config.yaml
num_hidden_layers: 20
hidden_size: 64
num_attention_heads: 2
num_key_value_heads: 1
head_dim: 32
intermediate_size: 256
vocab_size: 8192
hidden_act: "squared_relu"
norm: "rmsnorm"
norm_place: "pre"
norm_eps: 1e-06
positions: "rope"
rope_theta: 53200.0
rope_fraction: 0.5
qk_norm: true
attn_scale: 0.247
bias: "qkv"
tie_word_embeddings: "early"
parallel_block: false
extras: ["local attention windows", "shifted keys", "normalized values", "value embeddings", "learned residual scales", "capped logits"]
init: "normal"
init_std_qkv: 0.0992
init_std_o: 0.0157
init_std_up: 0.0992
init_std_down: 0.00785
optimizer: "muon_variant"
learning_rate: 0.00818
lr_mult_down: 0.7
beta1: 0.95
lr_head: 0.0216
warmup_steps: 0
schedule: "wsd"
decay_fraction: 0.918
decay_shape: "linear"
final_lr_fraction: 0.0
batch_tokens: [8192, 16384, 32768]
max_seq_len: 768
doc_mask: true
train_tokens: 92480000
max_steps: 5389
dataset: "wikipedia_en"
Each number is 200 + 30 x the weight over its row's rms, rounded and kept within 0 to 999. Layers, rows and columns count from 0. The size before them is the row's rms in percent of the matrix's.

# layer 17 MLP up, 256x64, rms 0.237, rows 225-250, columns 0-63
102,165,244,194,173,244,181,180,210,194,216,204,168,185,209,236,203,226,138,232,222,248,231,202,196,237,243,186,262,227,183,136,160,214,205,223,193,231,183,240,227,172,189,207,195,222,214,155,209,213,201,277,205,221,204,150,215,213,181,227,173,241,202,171,251
102,161,204,167,142,232,195,233,178,164,172,173,220,202,193,149,239,229,205,231,192,191,192,221,234,211,229,154,217,243,171,229,198,217,225,235,199,200,160,223,191,160,241,260,127,241,196,217,152,202,171,236,179,218,179,204,250,232,217,167,195,179,195,222,173
096,192,215,195,212,168,167,197,212,186,204,183,129,220,216,179,224,231,218,183,182,201,209,148,221,207,240,226,184,238,208,236,207,223,173,215,214,205,204,241,162,224,245,219,178,275,236,190,255,186,262,236,234,147,196,249,220,206,183,131,168,189,209,212,193
095,171,157,209,206,229,185,245,187,218,173,230,221,266,214,243,185,193,177,226,167,145,256,209,177,169,195,266,167,178,212,199,173,171,195,176,190,174,193,214,159,174,229,195,141,219,214,203,133,200,193,214,200,190,174,182,185,251,189,204,196,226,182,122,204
095,136,224,254,176,230,208,257,175,163,258,198,198,229,176,178,163,169,182,178,161,255,168,225,202,204,216,206,163,160,203,255,172,168,226,209,237,194,168,238,153,231,188,184,165,203,212,218,230,242,215,188,168,180,186,206,184,208,187,194,192,229,227,147,230
120,219,222,173,209,213,221,189,249,173,197,213,165,171,254,247,155,269,188,195,212,179,265,184,230,188,231,193,206,176,224,185,153,222,152,173,210,183,247,190,180,168,166,184,151,184,173,204,193,172,246,201,202,189,206,204,210,166,211,209,246,274,193,151,192
098,235,274,249,145,198,215,186,162,202,213,228,191,232,148,166,193,195,201,189,172,168,178,169,243,173,216,220,228,156,195,212,193,144,203,229,190,209,214,193,182,114,257,235,178,219,224,171,197,207,221,179,181,191,169,236,239,169,189,183,242,212,184,212,218
091,164,186,228,158,236,179,176,184,245,209,175,182,230,192,184,188,210,277,180,167,207,195,235,232,222,171,225,186,202,227,203,256,207,193,201,213,184,257,196,158,233,228,213,125,184,240,203,226,176,179,167,197,229,209,174,158,254,189,148,184,224,235,163,220
084,251,223,236,122,248,208,190,199,208,161,196,188,260,193,221,214,157,226,211,195,186,167,192,240,162,159,229,230,197,255,205,196,199,207,172,162,216,194,214,169,171,182,192,182,137,161,185,188,194,164,189,196,181,178,182,154,212,141,167,235,190,235,243,201
105,218,201,186,173,256,222,223,216,223,180,184,245,186,232,188,189,176,207,174,173,222,194,241,188,198,196,221,229,282,220,251,256,197,255,150,176,190,184,189,166,236,196,218,193,175,179,176,282,203,199,250,167,240,200,174,189,164,172,166,203,195,168,220,183
107,203,202,195,229,187,268,229,176,212,211,172,222,215,203,172,222,197,213,164,143,214,205,232,219,206,194,149,272,223,199,257,220,197,158,207,220,208,218,184,215,190,221,228,238,200,205,163,240,151,209,150,168,168,203,120,173,203,186,202,221,236,199,235,145
092,236,211,219,144,149,234,182,170,269,177,240,233,201,217,211,217,227,225,183,170,152,188,120,195,191,136,211,186,217,207,195,184,216,229,199,228,214,220,165,185,174,218,202,179,195,236,166,186,224,141,151,202,202,175,169,184,230,169,179,207,204,251,199,167
108,218,178,206,220,222,210,220,230,218,202,190,147,202,263,175,184,227,228,218,158,173,221,225,172,178,202,125,140,190,194,180,241,268,168,234,215,192,231,184,259,175,241,201,184,177,222,195,213,197,153,152,177,201,198,184,251,211,211,166,201,202,151,211,235
093,195,213,218,186,236,215,208,176,208,160,186,147,218,250,252,183,150,171,189,170,167,149,214,248,212,228,225,158,221,208,232,245,248,244,219,209,185,163,160,165,235,200,203,200,249,235,207,138,199,172,230,217,158,200,185,215,220,198,158,207,176,241,197,181
105,187,143,224,217,218,193,153,236,192,130,207,202,181,143,184,194,190,224,177,168,176,167,164,223,257,161,189,197,184,177,188,203,214,271,179,176,123,199,219,218,188,149,208,209,254,190,235,137,186,176,193,194,194,202,207,179,209,172,202,195,240,174,190,184
085,208,214,165,177,245,182,186,191,170,206,207,185,215,215,176,302,224,246,200,225,225,171,211,209,193,204,205,188,179,244,210,217,155,192,229,186,212,225,170,183,232,156,158,204,130,222,192,158,151,164,147,176,223,182,231,182,246,223,185,168,212,209,243,189
111,194,138,245,263,233,201,166,269,231,203,119,218,192,196,261,171,203,233,154,201,153,213,183,191,224,192,152,228,231,187,218,206,195,203,213,193,198,211,215,241,221,199,195,205,217,209,171,202,193,216,224,202,223,132,195,217,187,186,246,142,178,179,194,198
107,242,162,219,193,189,223,232,194,183,184,211,183,206,145,189,170,186,215,240,252,152,250,164,221,198,192,175,207,201,160,180,235,183,126,243,171,178,171,200,172,204,172,215,140,173,158,229,198,147,161,151,267,201,171,204,215,190,197,198,203,201,168,205,207
096,186,167,162,169,188,170,262,165,212,205,168,212,195,159,199,214,196,208,216,172,174,222,167,249,195,169,161,249,176,142,186,214,205,192,163,182,244,176,191,158,192,190,167,186,188,216,172,159,204,170,196,190,111,200,190,232,183,249,194,234,174,155,240,168
095,234,242,215,188,190,187,193,219,171,233,161,170,188,245,209,255,196,139,203,182,192,192,200,154,210,153,173,160,230,149,165,195,177,177,200,181,246,208,242,208,207,229,174,197,217,200,228,219,223,197,183,209,153,138,172,226,201,198,245,173,159,166,242,263
095,216,196,231,238,278,183,209,240,236,175,233,192,234,222,207,201,206,193,165,133,233,207,250,184,194,202,115,194,227,189,206,242,228,224,154,200,174,185,209,179,223,151,200,216,223,199,207,211,188,215,193,221,172,182,199,222,156,282,212,186,228,187,179,223
089,134,217,205,195,195,198,234,190,182,198,223,145,224,175,254,158,194,187,140,170,240,166,215,163,206,245,242,204,199,226,196,196,222,220,214,155,217,182,238,148,173,160,213,159,188,219,226,190,139,209,188,210,198,198,232,207,220,159,138,245,193,185,232,224
095,213,241,250,135,247,177,217,191,225,207,213,156,207,213,191,217,227,183,202,140,170,185,207,215,248,217,254,195,149,200,193,219,247,191,168,194,185,219,184,210,248,169,238,146,206,215,180,183,198,212,232,214,158,193,273,189,196,205,231,230,159,150,222,193
094,208,185,230,260,215,187,212,179,201,194,174,225,201,156,175,203,194,213,220,152,238,163,195,163,208,185,201,252,223,260,201,238,260,176,168,179,201,201,203,239,243,216,207,208,192,211,232,177,194,217,219,211,204,148,216,175,198,256,242,171,196,184,275,129
098,202,202,199,228,232,232,212,181,212,219,153,162,275,204,225,184,238,171,172,205,210,189,191,143,243,243,186,263,218,222,180,198,207,197,189,216,172,132,150,201,248,151,184,187,163,185,175,174,219,182,200,172,204,163,230,174,215,156,230,157,164,179,204,225
109,220,262,236,169,252,195,222,176,212,146,239,261,181,240,170,173,171,174,179,238,226,197,196,149,221,196,151,181,180,177,239,159,203,202,223,213,191,233,209,189,177,180,214,173,206,133,240,227,188,197,204,219,184,157,214,230,263,206,231,199,167,223,208,184
# layer 17 MLP down (transposed), 256x64, rms 0.079, rows 225-249, columns 0-63
110,199,170,182,189,183,182,207,216,203,207,251,243,212,192,169,156,174,256,195,238,207,175,178,218,209,188,218,185,185,211,215,252,187,170,203,193,153,177,130,161,194,205,191,180,212,174,223,172,236,206,146,159,170,135,211,132,270,194,219,195,158,175,220,201
122,214,198,197,172,217,199,213,209,154,221,215,169,217,217,208,319,199,204,181,227,170,205,244,181,215,220,195,208,195,189,146,191,187,206,165,210,217,97,172,209,189,157,239,185,244,233,212,192,202,224,151,194,231,203,228,196,178,190,180,165,218,229,172,204
081,198,175,170,205,253,197,231,167,227,194,219,216,218,202,268,227,179,208,196,194,191,211,241,217,244,204,235,245,182,220,216,247,177,228,200,178,226,229,156,240,191,192,197,178,189,165,226,178,169,194,184,201,147,160,182,213,151,129,206,283,203,247,204,212
079,175,195,171,209,147,203,265,166,202,205,238,189,191,188,203,231,193,159,153,160,174,229,184,211,212,180,236,213,205,159,207,167,225,147,182,217,180,217,214,222,174,247,277,196,186,217,208,223,193,226,172,205,190,188,212,228,251,216,193,172,237,224,114,157
090,220,193,137,198,211,133,162,182,234,140,205,160,250,187,235,154,147,196,224,199,136,227,177,204,167,196,201,183,232,173,208,197,220,191,199,185,167,245,231,171,248,170,215,187,173,252,247,197,193,175,204,194,223,171,253,195,193,181,218,174,195,205,195,236
093,216,224,133,222,174,234,96,221,201,214,204,155,148,187,195,185,216,190,180,238,177,229,213,201,169,210,204,194,222,191,196,240,209,191,202,160,175,211,173,229,198,225,219,141,169,191,209,185,207,177,209,235,197,267,167,168,173,190,176,190,186,203,126,172
079,209,175,131,193,212,213,156,177,165,159,201,175,215,212,248,268,152,194,194,175,241,248,167,192,209,244,207,200,175,153,158,249,194,174,227,194,163,230,199,218,177,183,224,195,216,190,183,217,237,205,223,271,215,153,218,195,211,214,219,187,234,250,181,209
089,200,184,201,195,235,230,222,245,273,236,166,172,183,244,196,218,224,258,224,205,211,196,241,167,168,161,147,236,186,214,161,286,202,176,169,236,174,225,193,172,256,207,196,179,194,218,216,227,196,202,218,217,242,207,179,203,237,187,214,198,244,238,201,210
097,177,199,246,210,188,211,189,248,175,249,195,138,207,184,184,277,190,175,159,210,208,205,166,172,247,220,202,152,213,160,165,229,230,223,213,251,236,225,236,203,239,243,163,170,185,192,190,224,215,143,173,230,149,231,194,230,208,207,218,195,191,175,191,174
097,203,227,241,209,173,205,181,196,208,172,166,223,214,235,241,215,230,170,231,177,155,234,181,261,157,178,150,232,188,195,244,156,196,218,215,153,195,267,194,216,238,178,210,232,178,189,219,166,205,211,216,261,179,234,187,234,261,187,187,165,162,221,194,223
098,217,206,256,141,209,213,249,215,193,247,211,231,225,204,214,208,217,196,130,230,156,182,156,254,224,220,174,197,152,252,186,200,239,184,196,204,253,216,204,194,202,187,233,237,258,195,232,204,227,159,212,203,174,159,212,192,196,183,227,195,169,146,197,165
073,207,218,210,221,172,171,203,180,265,175,236,221,139,175,196,210,234,195,219,217,227,242,163,172,190,175,182,211,206,203,157,265,151,210,255,166,221,158,198,212,166,227,188,182,179,228,159,159,234,182,178,183,161,225,175,195,230,225,172,252,214,175,146,191
100,144,207,281,257,258,197,137,236,170,206,192,213,213,178,196,178,196,210,202,200,204,146,207,205,207,210,168,167,215,182,216,208,175,208,197,216,228,260,167,178,187,232,219,153,169,134,179,219,203,219,239,201,219,204,163,244,222,234,168,224,176,194,234,184
102,213,228,220,196,173,226,154,252,184,200,189,142,221,203,152,139,189,132,192,215,224,161,199,212,226,198,218,213,254,202,227,174,217,195,187,233,215,205,196,228,197,252,257,211,231,221,188,215,208,153,197,158,242,193,188,270,213,228,186,223,146,191,179,177
118,246,220,231,204,210,175,217,155,228,249,234,229,153,241,227,183,224,164,231,167,227,234,198,197,197,209,185,197,187,207,248,270,204,147,228,181,235,207,202,161,218,189,193,189,163,223,235,192,178,234,261,217,232,236,211,230,199,156,170,163,181,168,241,223
123,191,213,213,222,208,187,207,192,200,227,189,152,207,204,214,309,212,201,145,256,191,215,174,220,180,166,222,182,236,197,219,234,228,184,135,228,213,187,232,200,208,214,203,246,204,186,192,230,215,219,238,235,188,118,251,198,180,178,177,253,194,214,186,193
120,190,171,171,229,172,159,214,197,202,213,197,181,142,173,184,230,184,158,175,136,232,253,174,204,220,190,189,227,162,215,256,215,271,198,222,206,238,161,144,183,199,218,207,202,173,204,209,209,168,157,215,190,205,96,214,209,179,209,180,200,188,202,178,192
096,178,225,232,216,185,239,197,204,210,277,190,244,170,195,178,240,194,210,202,245,177,182,179,236,173,234,214,188,195,194,220,211,241,178,220,189,210,191,175,246,240,282,204,154,160,238,210,188,211,216,145,158,181,211,186,170,246,176,178,211,144,174,165,178
094,204,250,187,214,232,219,216,201,181,211,217,219,237,216,219,306,205,188,149,232,192,195,211,236,190,238,229,173,199,203,229,157,221,195,236,195,192,189,187,141,231,233,191,245,169,185,203,258,152,194,211,173,192,239,190,211,226,203,215,203,268,154,205,177
090,231,219,234,238,205,174,173,208,217,184,218,232,282,188,242,210,200,195,148,135,205,215,236,225,224,126,232,207,211,199,275,189,232,190,213,176,175,250,196,204,209,131,231,205,208,181,177,177,196,183,232,164,206,220,206,179,188,159,161,207,199,198,218,200
097,262,209,202,167,225,192,167,182,181,188,186,133,175,223,152,136,229,237,233,260,230,181,193,202,217,150,215,206,187,235,197,193,157,196,232,164,173,223,159,194,223,214,126,185,182,206,224,184,202,208,173,218,195,224,219,219,267,172,189,199,215,213,231,168
087,180,258,209,137,136,205,210,214,199,175,246,165,228,177,227,254,218,139,187,156,195,214,178,203,239,202,191,181,245,195,157,224,214,235,205,190,211,192,197,203,233,234,188,185,156,220,239,244,167,230,230,263,159,215,177,202,228,180,228,189,191,233,207,206
083,183,190,242,181,221,192,150,157,182,174,179,169,189,193,205,174,227,121,185,194,186,227,208,186,207,232,215,192,202,193,276,237,254,229,218,200,167,238,237,210,217,195,210,164,212,203,193,213,158,231,217,227,214,169,192,248,247,185,193,225,177,175,119,160
092,126,176,179,176,245,232,193,210,158,188,189,171,235,208,238,180,197,200,181,162,182,208,191,214,208,213,214,152,156,179,183,184,248,198,228,200,201,208,236,169,247,244,225,155,204,196,165,152,198,187,208,216,224,125,177,231,228,218,186,208,158,224,129,222
097,205,212,193,169,221,225,201,144,142,240,151,188,220,171,208,183,190,226,203,164,197,209,222,161,241,238,163,229,144,207,259,225,171,221,174,181,203,182,225,179,200,162,243,185,169,230,203,171,184,236,162,169,218,272,188,247,221,244,188,164,219,202,190,196